python train.py --vocab_size=32000 --rope_base=10000.0 --tie_embeddings=false --parallel_block=false --beta2=0.95 --weight_decay=0.65 --grad_clip=1.0 --warmup_steps=226
Each number is 128 + 24 x the weight over its row's rms, rounded and kept within 0 to 255. Layers, rows and columns count from 0. The size above them is the row's rms in percent of the matrix's.

# layer 2 MLP up, 2048x768, rms 0.0288, rows 30-47, columns 512-639
size [104 101 107  98 103 105  98  98 103  98 100  98 105  94 102  96 101 102]
[[154 136 114 156 105 146 128  96 133  72 116 158 122 131 109 136 136 103 168 112 156  95 124  96 149 158 140 185  97 100 124 143 127 146 155 141 111 109 139 148  97 179 134 128 112 161 156 126 164 103 166 157 147 129 130 111 151 142 165 166 138 159 124 115 114 108 124 124 144 175 160 112 116 122 129 137 135 103 141  90 134 122  84 128 105 114 160 118 129 123  98 143 133  75 167 141  97 138  96 127 120 107 118 139  98 132 120 127  99 169 133  85 110 119 112 110 109 127 108 151 110 125 157 102 120 134 127 127]
 [117 149 141 130 141 112  78  70 139 122  90 160 101 116 128 167 146 152 130  90 145 135 114 148 164 142 130  99 162 117 101 116 106 133  63 104 137 126 115 116 155 145 146 120 140 113 194 138 148 147 125 139 112 136 169 157 142 131 104 117 145  63 192 187 167 146 114 126 141 155  92 103 114 153 120 160 137 105 167 140 176 124 134  99 132  79  96 126 143 157  99 122 101 149 124 123 163 135 160  97 139 154 110 119  85 169 193 133 140 105 171 100 119  89  85 131 111 132  94 127 167 145 101 137 159 119 155 137]
 [123 110 133 137 151 133 119 130 109 140  74 112  75 113  69 140 124 106 153 153 135 139 132 165 100 124 130 139 118 134 104 100 110 132 134 152 111 148  91 123 123 155 107 163 154 189 125 112  78 116 108 106 120 142  98  97  85 114 135 120 105 134 113 118 105 105 121 103 105 136 153  92 160 134 172  96 104 134 140  98 121 194 161 117 114 124 126 151 146 122 111 115 158 104 118  94 146  93 116 143 112 132 118 144 119  81 145 154 163  83 140 125  91 142 159 125 115 131 130 146 162 137  90 113 157 129 121 139]
 [ 75 100 176 130 165  94 133 104 133 153 148 140 178 122 138 122 154 173 155 120 121 138  91  84 130 161 103 150 132 158 116 107 142 112 159 125  90 129 127 121 132 123 134 127 102 139 129  96 140 170 136 109 130 136 116 173 125 143  99  86 129 130 146 130 124 117 128 130 144 133 141 147 107 113 130 133  71 143 121 106 166 133 124 118  88 149 119 165 164 141 139  68 125 117 135  96 123  83 105 126 120 144 133 117 124 118 119  90 161 150 146 122  98 114 164  99 106 173 160 110 152 115 135 139 113 146 137 149]
 [166 140  97 134  95 114 115 167 133 104 143 157 139 148 156 139 126 111 145  82 188 139  85 115 128 130 118 140  98 125 112 111 154 129 125 134 144 163 160 153 122 123 120 131  81 130 182 141 128 132 121 135 158 157 116 110 160 116 128 127 133  99 113  76 158 127 121 129  94 106 127 135 130  90 110 134 140 101  69 152 126 114 127 162 128 109 126 110 123 147 133 125 124  95 127 120 131 122 123 131 139 121 114 105 123 122 124 130  71  83 107 117 153 140 157 121 211 108 104 146 120 153 134 136 152 104 118 137]
 [141 158 116  93 125 156 130  55 143 101 188 130 161 148 138 122 153 111 149 147 142 132 202 119  96 119 155 156  79 118 157  81 182 132 130 139 179 123 121 174 147 151 130 129 129 117 134 162 140 133 129 145 110 104 105 129 108 112 111 128 150 127 147 124 131 125 152 107 108 154 137 135 124 147 128 122 109 156 166 116 140 120 131 116 130 125 124  90 127 139  49 102 118  91 106 139 143 136  79 129 169 134 102 159 129 144 110 145  89 140 154 113 121 146 123 126 130 125 105 101 123 113 137 147 147 114 103 125]
 [124 128 109 125 114 112 129  93 122 146 138 145 125 117  82 160 132 115  97 134 122 148 213 119 118 109 142 131 126 111 143 118 122  69 125 104 138 107 145 101 117 145 127 115 102 120 106 136 111 102 104  85 133 191 145 102 101  68 131 108 153 129 125 140  98 141 107  85 165 115 117 117  97 128 147 121 172 153 125 142 113 159 162 124 119 137 137 124  90 127 139 149 185 137 159  95 153 145 150 143 133 117 119 114 123  89 116 102 117 146 114 102 121 130 137 140 121  92  98  99 121  75  97 127 153  77 150 100]
 [127 146 119 146 118  96 162 113 108 147 111 160 101 169 147 155 111 104 116 114 140 120 181 146 128 119 146 151  93 169 109 128 112  83 112 111  97 127 118 140 165 138 132 108  96 102 130 173 132 101 132 153 121 126 153 169 136 110 150 127 115 150 136 181 100 157 176 105 107 140 125 125 104 152 181 129 120 141 122 148 148 172 158 172 140 109 117  98 132  96 119  94 162 122 114 151 111 123 147 107 131 117 131 139 124  99  72 109  99 142 139  74 124 174 124 193 132 104 154 118 136 168 134 149 133 171 104  94]
 [ 70  94 122 110 114 149  92 146 118 117 127 112 139 147 120 126 117 138 102  99 145 132 127 210 176 151  91 147 139  73 121  73 157 139 120 118 116 150 135 119 119 128  68 109 119 143 172 141 139 128 130  91 120 136 101 152  99 139 147 171 113 117 153 159 120 140  99 155 103 117 114 164 146 113 138 108 136 127 129 151 141 106  78 127 132 112 103 112 121 137 139 124 161  97 131 109  89 110 141 137  99  94  99 120 175 159 140 149  79 129 149 117  91 125 120 131  62 126 139 126 116 120 137 146  97 210 173 127]
 [160 144 101  54 128 164 204 111 104 120  81 170 131 131 131 155 143 150 132 144  82 123 136 124  94 125 161 162 166 159 148 119  89 125 134 139 157 108 113 179 139 114 124 153  97  87 127 114 111 179 109 119 106 124 144 121 168 102 100 121  92 132 136 151 131 136 155 123 110 132  69 144  92 128 135 118 166 160 158 117 111 144 133 183 113 154 113 124 149  99 149 147 121  75 103 116 142 138  97 167 126 105 147 145 114 142 120 134 111 162 143 131 159 135 134 164 109  95 115 119 131  85 137 151 146 117 126 169]
 [144 140 170 119 112 141 141 122 129 158 122 215 141 108 127 101 124 135 132 131  78  78 118 128 151 126 176 151 121 118 197 138 128 138  99 126 116 142  92 132 142  98 120 110 155  92 172  79 158 124 117  78  93 129  89 129 110 154 124 117  83 128 145 113 143 112 199 143 196 125 127 144 139 117 110 132 152 152 123 143 133 106 125 141 140 110 102 160 115 145 121 144 126 158 144 146 108  94 125 166 118 134 114 106 146 102 140 138 158 131 126 174  89 119 148 177 136 142 155 107  93 143 120 111  80  92 137 126]
 [129  72 117 156 118 111  91  90 152 151 128  97 126 134 147 113 125 150 145 135 151 150 128  89  90 130 103 134 115 154 151 140 113 143 150 137 153  92 146 128 155 137  94 142 128 134 119 125 125 149 186 108 142 118 136 111 146 136 135 100 135 134 149 154  90 122 100 109  99 106 149  97 181  97 101 147 149 113 115 130 157 139 154 130 155 123  82 135 125 127 101 138 131 136 161 109 123 102 119 112 121 122 105 139 143 143 136 151 124 106 107 120 140 119 118 125 106 103 113 157 110 120 138 148 118 157 122 128]
 [164 117 139 130 123 118 149 123 114 128 124 150 181  57 126 138 126 147 117 118  82 126 131 175 108 159 148 109 138 146 137 120 146 100 107 144 145 111 155 155 131 141 159 133 125 137 117 160 119  82 125  98 112 168 147 131 104 162  98 118 161  78 171 112 166 117 147 121 114 107 137 158 135 122 132  95 144 162 127 108 129 113 105 113 122  82 137  98 122 135 129 110 108 114 134 176 127 145 140 102 138 119 143 134 132 188 158 117  94 129 176 157 127 156 126 135  86 125 133 118 161 109 117 134 131  91 174 107]
 [ 80 100 107  99 107 125 159 156 120 157 122  97 179 121 113 101 129 145 106 143 151 132 133  87 110 122 126 177 136 169 100 159 141 124 134 117 171 109 136  87 120 175 145  93  99 116 127  77 138 141 151 159 119 167 136 130 142 129 131 113 126  91 137 138 128 124 137 133 109 111 137 146 125 112  99 161 131 107 116  92 141 113 115 125 133 108 142 142 134 145 119 165 168  93 128 161 132 132 133 147 108 109 126 107 114 133 134 144 168 103 115 136 121 127 117 156 138 152 116 109  94 140 144 125 150 137 131 115]
 [166  79 110 127 114  95 136  89 166 103 126 154 134 107 145 134 147 157 130 116 122 127 138  97 142 136 151 113 142 130 133 182 143 114 158  81 130 105 107 170 198 138 148 163 115  55 142 105 152 140 105 109 108 184 137 117 142 162 139 167 116 142  89 107  82 123  86 138 113 148  99 153 175 154 153 117 134 139 118 127  94  81 179 107 150 174 122 129 129 146 165  95 140 157 120  88 166 138 128  97 155 112 170 128  84 123 161 155 133 139 159  85 110 117 136 140 183  98 140 151 133 128 107 127 124 122 105 178]
 [ 79  77  99 133 135 101 142 145 128 138 106 121 139 167  87 104 113  69  94 142 126  90 177 141 153 145 151 143 145 146 139 125 171 147 157 144 128 115 143 138 135 141 170  95 184 123 124 171 138 145 148 118 123 121 159 122 121 112 126 116  98 141 128 156 124 129 100 148 170 137  85 112 123 117  98 130 143  98 149 146 139 137 115 147 118 130  77  91 151 121 140  80 114 124 121  99 129 144 146 130 113 104 104 135  95 162 154 160 115 175 116 120 115 115 134 111  95 173 175  98 163 133 143 157 152  91 112 151]
 [129 108 127 109 118 117 156 110 147 109 148 192 111 136  77 106 167  93 103  77 149  99 159 163 125 145 139 141 135 124  44 106 124 123 143 150 165 118  86 170 111 117 138  97 121 117 157 158 152 121  87 142  69 116 112 123 126 150 129 143 152 128 103 144 165 130 134 113 119 126 143  93 102 100 127 135 140 149 124 145 133 140 107 138 110 138 156  88 118 161  60 131 163 142 123 142 121 134 134 111 115 129 121 154 143 131 133 125 129 163 144 124 152 127 135 131 114 108 157 110 116 215 107 151 167 130 144 128]
 [152 130  92 133 139 169 134 202 175 126 124 148 135 138 108 111 145 168 146 113  72 101 135 148 104 128 117 175 157  94 141 166 116 125 140 148 180 123 122  98 142 128 121 170 150 142 158 125 169  98 154 115 155 120 163  97 124 134 110 150 121 120 132 152 117 152 147 133  96 159 124 109 133  83 108 104 127 126 168 110 116 101 149 122 120 152 126 135 136 153 113 176 137 126 144 126 110  91 123 127 131 118 115 141 160 157 124 125 152 135 164 139  98 161  98  92 113 103 123 116 116 114 123 120 122  97 120 109]]
# layer 2 MLP down (transposed), 2048x768, rms 0.0242, rows 30-47, columns 512-639
size [106 103 106  99 101 100 100 102 104  99 102 100 105  93 100  97 100 101]
[[132 168 136 124 134 136 150 158 166 130 131  82  95 127 120 167 107  86 149 143 171 152 119 130 192 111  73 122 129 148 136 118 144 145  95 102 119 133 139 107 143 106 123 155 156 160 103 133 147 115 132 136  70 103  56  97 145 131 122 143 121 142 132 126 165 151 118 129 127 119 154 124 132 125 101 116 137 125  99 143 138 170 111 158 109 142 127 117 164 148  99 142  90 116 114 164 148  97 169 162 161 122 129 165 116 103 123 157 115 112 105 139  93 147 139 127 126 143 124 186 122  95 155 148 149 137 125 112]
 [ 89 167 171 148 123 141 112 167 124  95 151  97 120 135 134  91 111 136 164 139 154 134 141  69 140 123 125 136 164 150 122 164 137 118 121 199 112 139 180 115 174 130 128 109 148 141 113  87 133 149 197 102 116 141 133 112 118 102 146 125  84 122 137 135 127 102 139  91 106 133 124 114 126 154 127 109 117 159 120 125 175 130 138 110 122 172 123  96 136 167 140 111 152 103 134 139 170 147 177 130 125 156 148 126 141 131 128 107  94 135  94 126 144 148 111 176 139 121 143 100 143 141 151 139 142 149  76 174]
 [ 95 130  98 107 139 120 156 111  89 138 159  97 131 135 114  79 166 133 109 104 121 112 141 122 150 141 136 147 138 169 152 118 164 118 112 158 135 118 157 162 125  99 101 113 155 128 181 145  97 145 126 142 140 185 185 113 143 140 159 115 106 112 167 157  69 171 136 121 124 118 103 164 119 110 124 127  88 131 100 139 107 188 105 121 133 155 139 140 145 109  91 118 135  74 129 104 135 140 118 115 104 137 131 125  72 172 154 162 128 178 130 164 121 152 171 104 117  97 153 118 148 106 145 135 144 138 161 118]
 [108 107  75 147 107 138 150 160 102  99 128 145 124 123 141 190 143 143 156 165 113 133  96 159 139 130 133 177  94 104 164  84 137 118  98 176 129 150 160 133 152 140 101 150 140 159 122 118 145 124 111 145 107 153 118 179 143 125 141  93 159 161 112 124 137 143 108 148 141 150 115 111 151 142  94  79 104 137 154 125 113 145 141 125 142 164 131  66 130 120 105 147 147  89 130 137  90 130 127 101  99  99 100 117 156 141 136  95 131 189 138 103 117 101 123 123  99 144 135 149 119 162 124 114  94 154  80 112]
 [128 160 153 128 106 154 146  89 125 112 123 111 160 155 147 146 139 107 172 147 108 121 139 114 112 133 151 133 129 122  83 139 159 126 139 136 137 175 157 126 137 144 151  85 124 106  99 106 125 125 109 110 105 175 135 139 124 108 122 137 112 110 127 107 120 134 152  99 109 152 122 113 112 183 140 141 122 144 113 150 133 164 116 138 112 129 112 120 157 129 110 104 115 140 100  80 100 135 131 105 140 124 183 162 142 133 139 144 130 117 136 121 118 116 130 137 149 149 108 143 144 117 124 123 165 142 164 134]
 [123 107 125 139 134 156 112 129 176  79 126 137  97 126 160 109 107 116 118 148 182  97 111 122 132 121 114 139 143  74 120  88 102 121 169 161 174 163 123  93 172 105 106 122 137  87 121 139 113 117 156  83 131 117  75 128 126 113 150 100  86 154 123 108  85  64  86 131 119 121 112 109 130  74 119  84  97  83 147  98 125 143 128 132  82 167 118  60  99 129 113 190 133 162 169 129 116  97 171 115 137 145  87 131 129 121 135  78 109 100 110  90 170 165 117  98 101 131  88 126 120 130 146  68 104 135 156 141]
 [ 97 153 136 128 146 104 159 124 111 135  99 164 134 149 136 120  91 111 142 170 117  84 132 175 137  95 162 125 125 110 105 131 129  96 156  98 139 126 158  98 142 132 148 121 120  87 102 103 111 160 129 139 127 106 112  67 101 114 147 149 122 166 207 125 131 142 138 165 132 138 139 113 147 163 109 136 159  82 127 118 154 142 176 143 155 170  44 109 118 130 180 119 122 153  99 122 146 158 142 170 133 141 134 151 137  96 149 143 103 153 143 124  99 101 124 110 142 147 105 119 154  23 127 153 126 143 133 127]
 [134 161 135 131 124 116  88 144 153 132 133 171 140 180  92 124 103 123  98 150 111 116 121  94 114 103 106 159 128 108 157 125 120 144 128  89 170 169 169 131 195 118 114 186 129 122  70 116 107 147 125 141 148 116 158 110 122 146 120 116 107 146 108 129 112  83 179 133 121 132 126 114 107 148 148 104 150 112 138 141 163 144 144 109 139 122 116 113  87 143 122 102 120 137 145  72 129  92 127 113 142 134 151 148 119 117 142 146 102  95 139 166  81 126  96  81  78 124 172 107 135 142 139 106 132 130 103 143]
 [140  67  85 146 129 145 127 111 167 127 119 137 140 116 133 106 108 161 120 118 162 115 119 145 150 126 139 100 130 127 132  97 153 130 118 122  92 122  65  95  75 154  90  92 118 175 125 127 156 118 115 121 112 147  69 108 105 143 120 170 107 104 142 124 167 103  97 135 112 131 114 156 164 140 119 125 124 133 124 184 112 126 134 112  85 151 127  96  91 158 125 122 139 158 150  98 122 117 183 140  73 125  87 111 170 111 127 152  94 145 118 131 104 143 143 105  94 128 125 162 124 106 167 132 118 148 148 119]
 [112 118 115 130 148 172 134 140 171  97 109 176  93 113 141 129 178 148  63 147 108 124 140 122 113 116 130 122 105 137 125 106 136 107 151  96 122 158 129 147 148 115 138 138 122 115 106 146 117 149 174 123  77 139 153 103 142 100 141 131 123 154  80 141 166 157 159 155 116  98 152 130 145 138 157 172 140 133 161 129 122 137 171 117  75 163 162 160 162 100  85 107 118 102 139 109 122 130  79 125 171 105 146 121 152 120 132 122 111 119  93 150 144 109 106 119 141 127 117 136 130 154 126 114 131 105 122 169]
 [137 116 119 115 172 119 132 144  66 116 147 143 124 141  90 116 160 104 105  99 143 145 106 119 114 128 103 131 102 153 163 140  98 116 141 143 111 119 179 148 112 135 133 133 111 109 117 103  97 155 114 151 155 130 112 122 131 132 130 174 113 102 148  95 123 146 136 132 173 103 145 122 163 100 163 142  72  84  99 132 112 138 113 132 140 136 142 138 139 160 164 111 105  97 111 153 141 100 157 132 117 135 123 117 119 154 146 131 145 114 130 144 120 151 159 123 146 127 113 149 105 138 111 120 151 111 115 130]
 [ 51  85  89 131 169 191 117 156 144 175 110 151 115 155 106 103 136 122 106 111 114 136 130 187 129 111 101 108 102  93 116 117 158 136 104 151  95 134  89 163 136 169  76 136 159 108 121 104 120 151  91 119 130 139 140 117 137 106 137 147 148 132 137 148 145 147 125 118 142 122 108 108 128 123 137 144 144 102 160 105 156 116 138 141 132 118 107 119 170 160 122 137 104 110 107 126 136 159 101 139 141 136 126 167 131  65 135 139 130 141 100 148 138 122 136  93 127 166 111  90 158 118 145 145 149 130 142  87]
 [160 148 126 137 111 125 118 171 116 115 135 149  80 118 142 135 156 134 148 152 103 111 115 146 135  94 109 131 145 143 130 103 128 102 123 109  87 103 155  68 151 134 112 132 133 140 153 152 146 144 140  94 102 139 113 129 124 151  95 181 123 147 132 115  81 100 134 171 108 138 114 143 126 115 133  82 122  94 157 138 122  89 151  97 125 122 147 124 137 108 124 129 110 142 148 161 134  50 105 133 104 147 141  90 118 115 141 140 102 132  85 143 145 134 143 142 146 122 135  83 109 141 123 132  53 133 106 167]
 [114 149 139 120 164  97 115 119 105 178  65 155 167 134 110  90 126 164 137 125 106 120 151  86 127  80 162 111 117 132  69 157 152 116 144  97 179  92 145 102 119 153 145  97  89 129 174  69 127  99 126 155 130 129 133 108 142 114 119 104 120 123 130 124  71 129 109 130 143 141 118  88  97 102 152 141 129  94 112 138 136 149 135 119 141 109  93 148 132 113 168 115 135 129 174 128 123 139 154  83 131 110 141 135 168 103 106 138 131 116 161 124 138 121  96 153 161 131 139  68 151 138 120 116 150 126 111 180]
 [144 128 113 127 138 101  81  69 100 125  99 147 117 125 128 186  83 135 148 154 124 107 149  95  99 143 121 149 129 171 121 133  97 109 107 135 125 133 115 159 146 141 107 120 125 135  93 127 131 109 122  91  92 161 103 138 119 135 118 162 113 177 168 145  92 144 138 144 138 126 113 122 145 183 133 161 138 118 122 110 146 106  99  80  83 136 124 124 141 154  77  97 173 162 163 122  78 143 106 111 118 167 127 133 108 105 147 149 117 154 140 131 103  96  98 102 132 127 118 130 120 160 139 172 195 130 122 153]
 [ 99 121  94 146 128  76 141 124 122 131 119 135 160 161 156 162 112 117 167 107 124 118 158 136 111 139  78 150 126 121 211 120 130 153 151 204 130  80 128 119 148 139 106 123 106 134 113 123 126 101 119 154 111 115 125 146 133 131 151 122 120 150 153 133  97 143  92 162 142 158 127 166 110  97 145 105 123 120 146 112 110 110  69 122 161 141 132 118 109 132 136  79 142 132 131 157 107 100 123 185 126 147 145 135 128  80 162 165 126 120 145 129 120 119 182 171 109 143 165 132 122 118 112 109  78 100 106 161]
 [128 143 119 121  84 149 126 150 103 139 154 132 143 155 142 146 116 126 141 166  70 159 135 136 116  87 105 158 126 114 125 134 125  91 111 129 142 132 169  89 157 114 132 122 132 103  88 112 110 136 136 123 176 143 135 140 105 129 151 133 102  94 133  78 170 146 154 114 110 184 139 130 186 141 112  90 136  98 154 110 102 150 172  85 106 158 127 139 112 116 123 132 127  90 148 128 133  76 119 122 118 120 129 106 140 142 194 136 113 157 159 142 189 126 160 132 109 138 112 154 156 115 107 155 123 110 154 121]
 [144 115 100 118 108 127  99 127 118 136 163 107 133 101 140 121 137 168 134 150 139 153  99 105 143 111 162 140 135 108 138 158 105 160 101 116 146 149  92 127 151 141 109 108 124 181 177 123 150 127 105 167 126 151 118 120  99 142  74 106 119  93 111 138 125  77 110 109 118 130 105 131 112 129 107 158 144 128 166 105 137 134 154  75 107  97 117 142 127 143  91 165 134 152  99 154  85 140 122 170 144 108 122 110 137 138 140 132 140 133 145 155 125 135 128 149 107 122 170 112  98 119 134 121  87 159 161 130]]
# layer 2 MLP gate, 2048x768, rms 0.0297, rows 31-48, columns 512-639
size [101 105  96  97 107  97  97 103 100 101 101 104  96 100  96  96  99  99]
[[135 124 141 148  61  96 102 143 108 119 141 103 156 116 137 116 151 150 120 124 202 104 160 131 123 141 158 115 166 142  98 157 103 132 122 119 128 159 124 139 185 126 130 120 182 106 152 131 107 102 128 119 134 160 179 128  71 108  79 119 141  95 139 128 113 104  83  77 120 156 147 121 129 135 108 173 180 131 122 130 135 126 165  78  95 131 139 124 138 127 151 121 132 151 149 119 139 113 126 109 132 137 139 121 116 105 136 141 102 111 125  88 122 103 121 134 112 162 143 117 141 116 111  92 139 152 105 138]
 [124 135 154 147 127 108 164 124 120 135  89 130 148 133 124 124 113 137 121 130 148 154 143 122 143 119 122 112  72 121 156 149 108 145 118 119 100 172 133 106 101 109 127 102  71 147 137 146  87 173 107 107 105 114 129 135 145 106 137 109  84 143 113 105 139 155 131 124 135  88 145 126 143  84 164 141 122 111 126  84 133 156 102 120 102 141 116  97  88 112  89 158 131  83 160 181  95 130 144 147 129 122 114 119 132 124 132 162  92 123 151 140 128 132 108 156 179 183  96 114 150 128 111 133 118 138 137 139]
 [159  91 113 134 143 122 160 161 106 135 160 123 160 126 139  89 188  74 121 137 137 133 157 134  85 133 141 162  76 146 137  94 111 156 151 145 190 116 129 119 173 177 118 121 116 144 151 149 145 127 107 153 112 110 162 151 150 123 109 141  84 172 122 127  97 142 111 137  74 146 142 125 131 147 135 135 120 154 132 112 144 124 129 152 149 144 126 110 131 136 154 162 130 151 108 127 131  82 136 153 151 139 181 117 135 179 107 101 115 130 133 124 148  94 149 135 126  74 125 111 168 123 132 103 100 149  95 128]
 [119  93 124 105 143  99 164 125 106 145 124 119 106 152 143 109 149 118  68 117 130 134 163 127 145 106 107 132 125 154 131 117 167 177 147 114 124 187 130 171 121 104 130 117 122 109 163 131 143 121 114 138 162 122 111 102 138 104 102 148 137 189 132 113 121 124 178 135 127 111 133 181  98 113 152 119 132 202  73 140 111 147 140 135  80  88 129 115 130 113  97 132 143  90 138 128 105 129  72 112 152 139 105 127 112 156 100 104 126 149 121 111 129 158 134 121 127 154 132 110 114 166 142 141 102 119 177 128]
 [ 92 128 150 151 152 111  93 109 149 137 132 162 148  98 140 160 135 149 102 121 128 175 100 165 118 116 151 127 131 155 144 131 132  91 154 147  81 147  87 130 117 115 150 129 139 159  92  91  84 188 127 134 129 127 156 117 127 115 122 101 120 130 125 112  77 119 129 137 140 146 161 153 138 126 162 133 151 116 104 162 119 165 142 127 135 127 163 181 113 118 169 109  98 167 121 113  86 133 118 151 107  97 166 108 137 111 102 121 162 107 106 131 138  76 147 140 129 150 177 123 111 111 137  98  85 125 131 119]
 [141 105  65 158 128 173 143 148 134 137 120  99 151 132 154 101 130 146 143 123 163 141 113 154 125 125 113 145 143 114  74 123 161 158 121 130 138 157 165 177 143 147 140 157 126 130 132 155 149 132  90 146 122 103 108 142  86 125  84 112 117 110 123 103 117 124  92 102  93 136  85 124 145 125 107  74 166 126 151 116 104 141 131 127 140 165 211 146  99 151  72  97 148 134  92  96 110 112 117 123  64 108 120 118 116 137 131 122  61 154 127  91  93 118 122 116  99 145 146 144 153 146 126 138 118 124 153 139]
 [121  63  93 162 126 131 142 107 100 128 143 104 119 104 138 132 144 115  92  96 121 127 108 112  99 158 119 173 124 146 142 108 130 118 103 139 124 121  97 121 107 124 115 148 142 115 197 128 156 116 159 108  98 114 107 114 139  86 146 193 140 131 116 161 134 126 116 117 155  99 123 122 126 145 137 133  75 153 128 149 129 141 128 163 132 118 122 134 162 129 124 126 125 129  84 181 139 155 134 161 134 121 119 107 127 127  80  83 124 182  91 114 150 108 107 136 131  83 134 117 145 132 168  83  91 153 135 136]
 [132 145 117 102 146 103 171  94 141 133  79 128 160 132 130 114 143 127 121 154  86 114 116 120 147 122 139 108 136 112 111 134 103 134 137 138  85 111 141 114  95 132 136 149  95 160 157 139  83 166 101 151  98  85 154 150 192 155 105 105 114 127 122 149 151 119 121 122 107 144 130  99 106 156 110 128 167 154 155 109 141 127 144  95 106 130 117 139 153 138 149 162 151 114 126 104  90 165 120 142 174 101 132 189  97 175 137 153 110 173 128 120 138  72 160  99 132 138 175 142  98 121 133 142 152 155 130 129]
 [ 83 147  89 135 119 152 121 134 122 119 123 139 114 109 117 137 164 126 139  81 102 154 135 117 131 132  99 127  76 131 148 132 134 116 116  76 135 132 142 133 128 108  82 154 118 114 161 112 169 126 162 114 181 116 151 116 130 116  97 140 151 140 104 136 131 145 156 109 185 168  96 111 148 102 126 109 165 132  98 136 134 113 117  90 180 125 144 113 119 101 116 131  58 131 137 123 148 146 130 148 128 136 103 117 104 103 168 124 111 151 192 126 113 115 132 117 132 164 137 124  98 138 141 144 125 146 154 138]
 [132 167 156 130 137 101 129 128 135 140 161 143 110 110 157 168 113 109  89 130 117  97 102 118 111 123 131 115 108 166 154 162 157 182 114 150 180 114  95 132 165 137 148  92 105 134 105 109 106 155  70 141  70 119 159 134 133  99 136 143 116 112 120 148  94 117 158 147 139 147 128 133 136 153 131 159 157 166 212 129 118 135 136 121 152  76 109 127 171 128 125 158 167 131 174 154 100 125 115 131 148 154 152 132 183 128 142 138 134 129 102 184 108  74  90 127 108 141 118  82 125 101 178  97 120 143 149 113]
 [105 103 152 145 121  71 107 144 120 138 163 110  80  88  91 120 100 113 105 108 132 140 124 133 143 143 144 136 126 130 163 132  68 152 136 141 147 132 127 155  84 117 120 139 146 151  80  84 113 106  93 166 136  85 135 142  98 123 113  95 146 116 132 127 131 164 142 123 105  96 123 150 117  99 118 117 158 128 136 139 119 119 139  97 144 140 105 112  99 112 102 142 151 165 136 150 121 154 137  78  93  83 159 146 122  27 129 137 110 132 143 135 128 175 122 133 173 157 130 106 102 153 118  90 139 125 122 118]
 [144 138 112 139 148 138 105  96 131 155 133 120 183 136 103 147 134 103 141 140 125 151 173 142 104 158 176 102 119 157 175  97 109 136 149 141 161 134 128 130 130 128 154 123 159 112 165 119 166 122 124 140 121 143 129 149 154 128 121 101 127  92 151 122 144 137 136 138 169 165  97 125 141 158 110 131 189 138 121 127 198  97 137 120 115 111 125 158 127 148 151  97  97 134 126 154 144 115 149 152 129 135 131 156 147 144 157 147  94 104 120 138 120 145 146 107 137 133 177 136 151 131 152 125 115 141 133 123]
 [123  99 146 167 109  83 109 140 123 150 126  74 131 148 104 114 157 140  76 155 140 117 105 119 142 121 113 131 141 130 127 176 143 150 177 168 143 130 141 137 129 114 122 107 114 151 125 123  95 139 127 135 143 134 152 100 125 133 187 118 147 129 128 106 165 135 146 135 149 151 125 131 146 126 127 150 111  99 132 133 162 127 183 149 144  96 128 108 123 163 115 127 150 140  89 137 114 131 125 168  99  94 104 119  86 108 122 151 169  91 115 109 114  78 123 114 123 126 137 112 118 144 165  96 157 119 140 133]
 [ 95 121 149 157 124 133 158 112 159 136 155 146 106 119 137 134 104 139 153 167 130  99 168  98 100 147 120 116 154 177 102 145 147 107 141 106 143  74  92 128 141 128 155 103 166 105  80 144 127 118 124 112  96 143 114 162 129 133 131 112  75  67 122 123 150 147 152 124  97 133 132 105  86 139 150 175 100 132  95 131 139 146 174 142 170 160 118  86 167 128 113 147 146 136 158  90 134 136 115 154 118 106 188 145 124 108 127 129 121 124 112 118 117  97 117 108 114 178 132 147 117 139 110 108 142 147 178 122]
 [134 129 134 143  78  96 127 137 152  97 114 124 101 173 162  84 124 123 130  85  82 150 125 161  62 136 138  75  82 119 148 174 129 111 116 140 167  96 120 102 108 121 131 143 126 149 147 152 190 131 123 143 153 171 154 158 120 114 115 132 117 122 133 130 138 151 105 135 115 103 133 159 147  92 126 101 131 113 152  95 153  78  87  78 126 123 143 136  77 118 103 120  83 122 126 154 140  93 147 126 112 123 109  98 109 114 152 120  92  90 169 148 101 116 141 141 112 162 134 145 136 170 132 149 123 156 130 121]
 [166  93 100 114 138 119 176 129 141 118 121 118 135 100 128 161 154  90 110 144 111 143 116 150 138  99 122 116  81 138 146  81 140 115 119 136 132 130 142 132 157 133 132  96 134 193 113 112 134 133 148 175 150 134 105 118 190 175  82 136 166 145 113 125 139 145 129 146 136 143 123 140 103 106  93 162 104  89 100 106 141 134  86 123 141 166 130 114 112 130 132 117 141 144 115 149 108 172 126 138  88 130 108 126 134  95 101 157 160  71 138 173  73  91 109 164 137 162 100 143 106 134 153 119 109 157 144 135]
 [153 139 144 102 108 143  86 142 151 115 127  92 125 102 160 135 125 171 125 124 155 195 132 107  81 143 103 117 122  99 103 164 156 158 105 138 176 177 116 133 168 122  79 135 159 128 138 112 134 132 155 120 135 109 137 125 131 142  95 143 144 130 103 117 146 117  80 165 119 162 142 125 163 149  88 167 143 104 157  93 118 145 144 113 148 142 114 152 141  99 150 143 131 132 131 144  88 120 198 103 141 132 111 153 148 123 147 169 146 146 137 154 141 158 129 114 121 111  98 103 118 116 138 113 107 122 155  78]
 [ 99 163 146 138 125  72 131 157  98 139 143 154 116 107 105 154  79 156 111 153  89  75 119 100 173 177 121 146 133 106 136 171 158 124  96 137 109 139 143 134 135 129 104 141 145 107 120 115 121 110 147  98  72 100 118 122 112 123 124 125 119 164 140 115 158 125 137 155 143 121 187  82 139 128 146 142 132 104  92 113 148 102 127 136 164 107 142 168 144 161 119 139 128 141  56 139 136 120 114 119 179 132 133 135 102 144 152 123 126 118  91 122 128 127 121 129 134  76 131 133 102 141 134 130 174  81 142 117]]